config.toml
n_kv_head = 1
parallel_block = false
schedule = "wsd"
decay_shape = "sqrt"
dataset = "wikipedia_en"
Each number is 50 + 15 x the weight over its row's rms, rounded and kept within 0 to 99. Layers, rows and columns count from 0. The size before them is the row's rms in percent of the matrix's.

# gate: layer 7 MLP gate, 448x128, rms 0.0845, rows 348-354, columns 0-63
# up: layer 7 MLP up, 448x128, rms 0.0836, rows 348-354, columns 0-63
# down: layer 7 MLP down (transposed), 448x128, rms 0.0792, rows 348-354, columns 0-63
gate348 110:65 46 31 64 45 54 67 50 17 68 34 59 47 60 36 51 46 50 58 21 60 57 71 64 60 35 41 51 42 54 53 54 45 48 54 68 42 41 47 72 59 76 28 77 30 50 27 53 38 46 66 35 69 76 58 51 36 43 79 44 34 53 98 43
up348 103:60 64 39 64 29 54 65 44 87 60 69 56 50 33 35 79 39 52 50 58 47 44 62 41 35 51 62 77 85 59 52 50 73 33 49 27 55 22 53 49 47 55 22 62 54 33 81 78 56 48 54 64 35 55 49 52 44 50 50 44 42 53 54 35
down348 104:51 35 60 70 65 60 73 54 51 63 62 69 40 34 51 65 48 42 47 31 68 46 11 70 52 33 57 56 53 39 55 64 69 51 60 51 37 62 77 27 58 46 35 68 15 41 64 54 30 40 71 44 60 66 18 29 42 67 82 46 43 51 66 53
gate349 098:34 27 41 41 61 34 40 62 51 58 37 46 40 38 25 64 64 69 46 40 58 75 51 52 56 89 44 58 69 36 29 67 43 42 49 45 62 43 56 64 48 34 74 34 46 47 33 44 18 50 72 51 41 34 60 48 45 57 50 69 52 63 48 41
up349 105:55 68 56 38 74 52 66 78 54 36 29 19 51 47 69 54 49 55 18 87 41 93 40 37 44 70 44 53 67 76 55 58 49 71 36 41 74 41 56 77 63 81 33 52 64 54 64 61 44 81 48 67 54 51 57 79 81 48 72 45 69 51 57 38
down349 101:65 46 56 63 10 56 08 57 42 51 54 46 56 42 42 56 25 41 60 58 63 21 52 21 34 47 35 47 26 34 32 31 57 28 35 45 16 58 62 45 39 45 29 52 39 69 55 32 53 48 91 52 46 41 58 41 48 53 29 67 51 29 67 52
gate350 105:42 67 19 56 50 32 38 23 58 49 26 63 50 61 47 29 54 67 38 20 62 32 31 51 39 70 63 47 62 37 47 40 73 54 42 57 50 45 77 57 52 07 38 34 49 48 52 40 66 56 62 83 54 68 31 35 62 45 51 64 59 56 44 55
up350 102:38 61 37 61 51 51 32 63 81 58 31 58 67 48 69 49 48 38 83 54 31 66 52 49 48 30 68 53 95 50 33 57 37 51 52 43 43 40 74 37 43 46 33 67 19 49 68 79 61 71 32 55 59 44 51 42 47 37 57 48 60 54 61 23
down350 102:73 29 65 61 36 44 45 49 66 50 67 33 51 62 49 42 56 49 40 48 58 66 44 57 61 60 54 34 42 67 54 57 49 45 71 29 28 75 36 44 44 55 42 48 66 72 46 32 59 47 02 54 58 35 86 80 46 63 34 50 80 30 31 46
gate351 104:56 29 53 73 68 56 47 48 32 65 28 29 45 24 65 33 77 50 26 72 57 54 69 60 48 42 30 64 39 20 40 43 66 37 42 30 54 43 34 70 49 44 48 71 55 60 65 56 51 43 80 33 68 64 27 62 40 40 38 21 46 48 85 56
up351 099:44 44 49 45 40 54 55 47 66 56 33 33 33 66 75 35 32 28 46 41 24 32 19 61 57 39 59 50 48 39 21 43 44 52 72 54 48 17 45 33 42 62 33 47 62 51 50 68 36 53 42 87 31 45 48 35 54 69 47 22 51 58 47 76
down351 098:22 41 34 65 43 74 42 34 58 35 76 41 40 48 47 58 55 56 55 65 23 54 44 34 59 63 42 46 37 32 46 47 57 63 41 83 16 15 22 49 30 66 38 51 25 52 59 23 65 62 63 26 56 45 28 77 51 35 39 43 72 48 23 41
gate352 106:47 53 54 46 69 47 47 64 58 46 40 45 24 46 59 24 60 40 42 39 45 19 57 55 88 46 52 53 43 62 63 50 46 61 34 58 45 66 76 36 26 27 48 67 16 43 45 53 55 46 56 32 71 73 62 72 57 61 56 64 53 55 57 42
up352 099:38 42 50 40 41 40 56 27 45 33 27 67 53 37 43 41 50 48 64 74 45 68 37 62 56 54 66 43 44 48 59 58 36 64 70 44 67 38 57 33 58 66 70 39 48 69 38 47 56 11 45 53 50 42 53 39 56 57 84 61 76 63 48 67
down352 099:66 72 36 37 52 50 42 68 51 49 56 43 54 60 50 37 35 45 49 77 38 24 61 54 69 39 40 65 48 54 66 34 68 45 60 54 47 81 47 40 36 26 23 51 46 44 54 55 50 68 64 49 61 89 51 77 25 64 37 43 50 49 71 52
gate353 095:39 32 68 55 73 51 49 54 52 48 56 57 39 23 70 10 54 29 56 36 79 45 57 37 35 33 46 32 77 58 45 25 48 09 50 39 37 39 32 23 60 39 54 74 46 37 74 47 69 54 62 59 51 54 59 55 52 74 53 37 60 50 54 42
up353 092:57 38 75 56 39 66 58 50 45 61 49 38 52 62 50 56 25 47 63 66 51 31 47 47 60 31 50 46 59 66 55 33 56 64 67 31 48 45 27 38 48 70 50 27 43 46 72 70 16 14 51 40 69 51 54 39 46 29 35 48 53 67 33 40
down353 095:40 47 42 38 35 67 58 44 40 63 62 42 29 39 60 72 64 50 36 21 43 45 51 58 54 22 63 36 45 61 41 52 78 26 61 38 24 57 69 66 56 19 75 67 43 87 47 58 58 79 54 42 48 62 40 42 54 49 36 29 88 17 59 43
gate354 097:68 36 80 69 31 46 64 39 53 56 48 43 30 64 61 41 58 38 51 35 36 49 74 86 73 47 48 47 45 47 52 63 60 64 47 76 44 50 41 61 28 47 57 37 19 72 33 38 43 38 69 23 60 56 39 59 53 72 43 45 24 58 56 53
up354 107:46 69 43 37 54 78 23 58 69 18 59 44 69 38 62 67 25 38 61 53 64 51 48 36 56 44 62 56 66 48 66 39 51 68 54 59 40 81 57 32 34 43 47 30 48 55 71 44 29 28 39 69 69 37 76 63 62 47 36 75 58 70 32 62
down354 109:29 64 31 38 65 76 34 68 61 58 49 56 61 59 62 36 48 25 34 78 69 29 50 40 10 38 54 74 75 64 44 42 24 48 49 64 43 51 51 37 35 66 45 40 55 53 55 34 41 46 32 43 48 48 54 29 66 50 53 35 32 41 55 85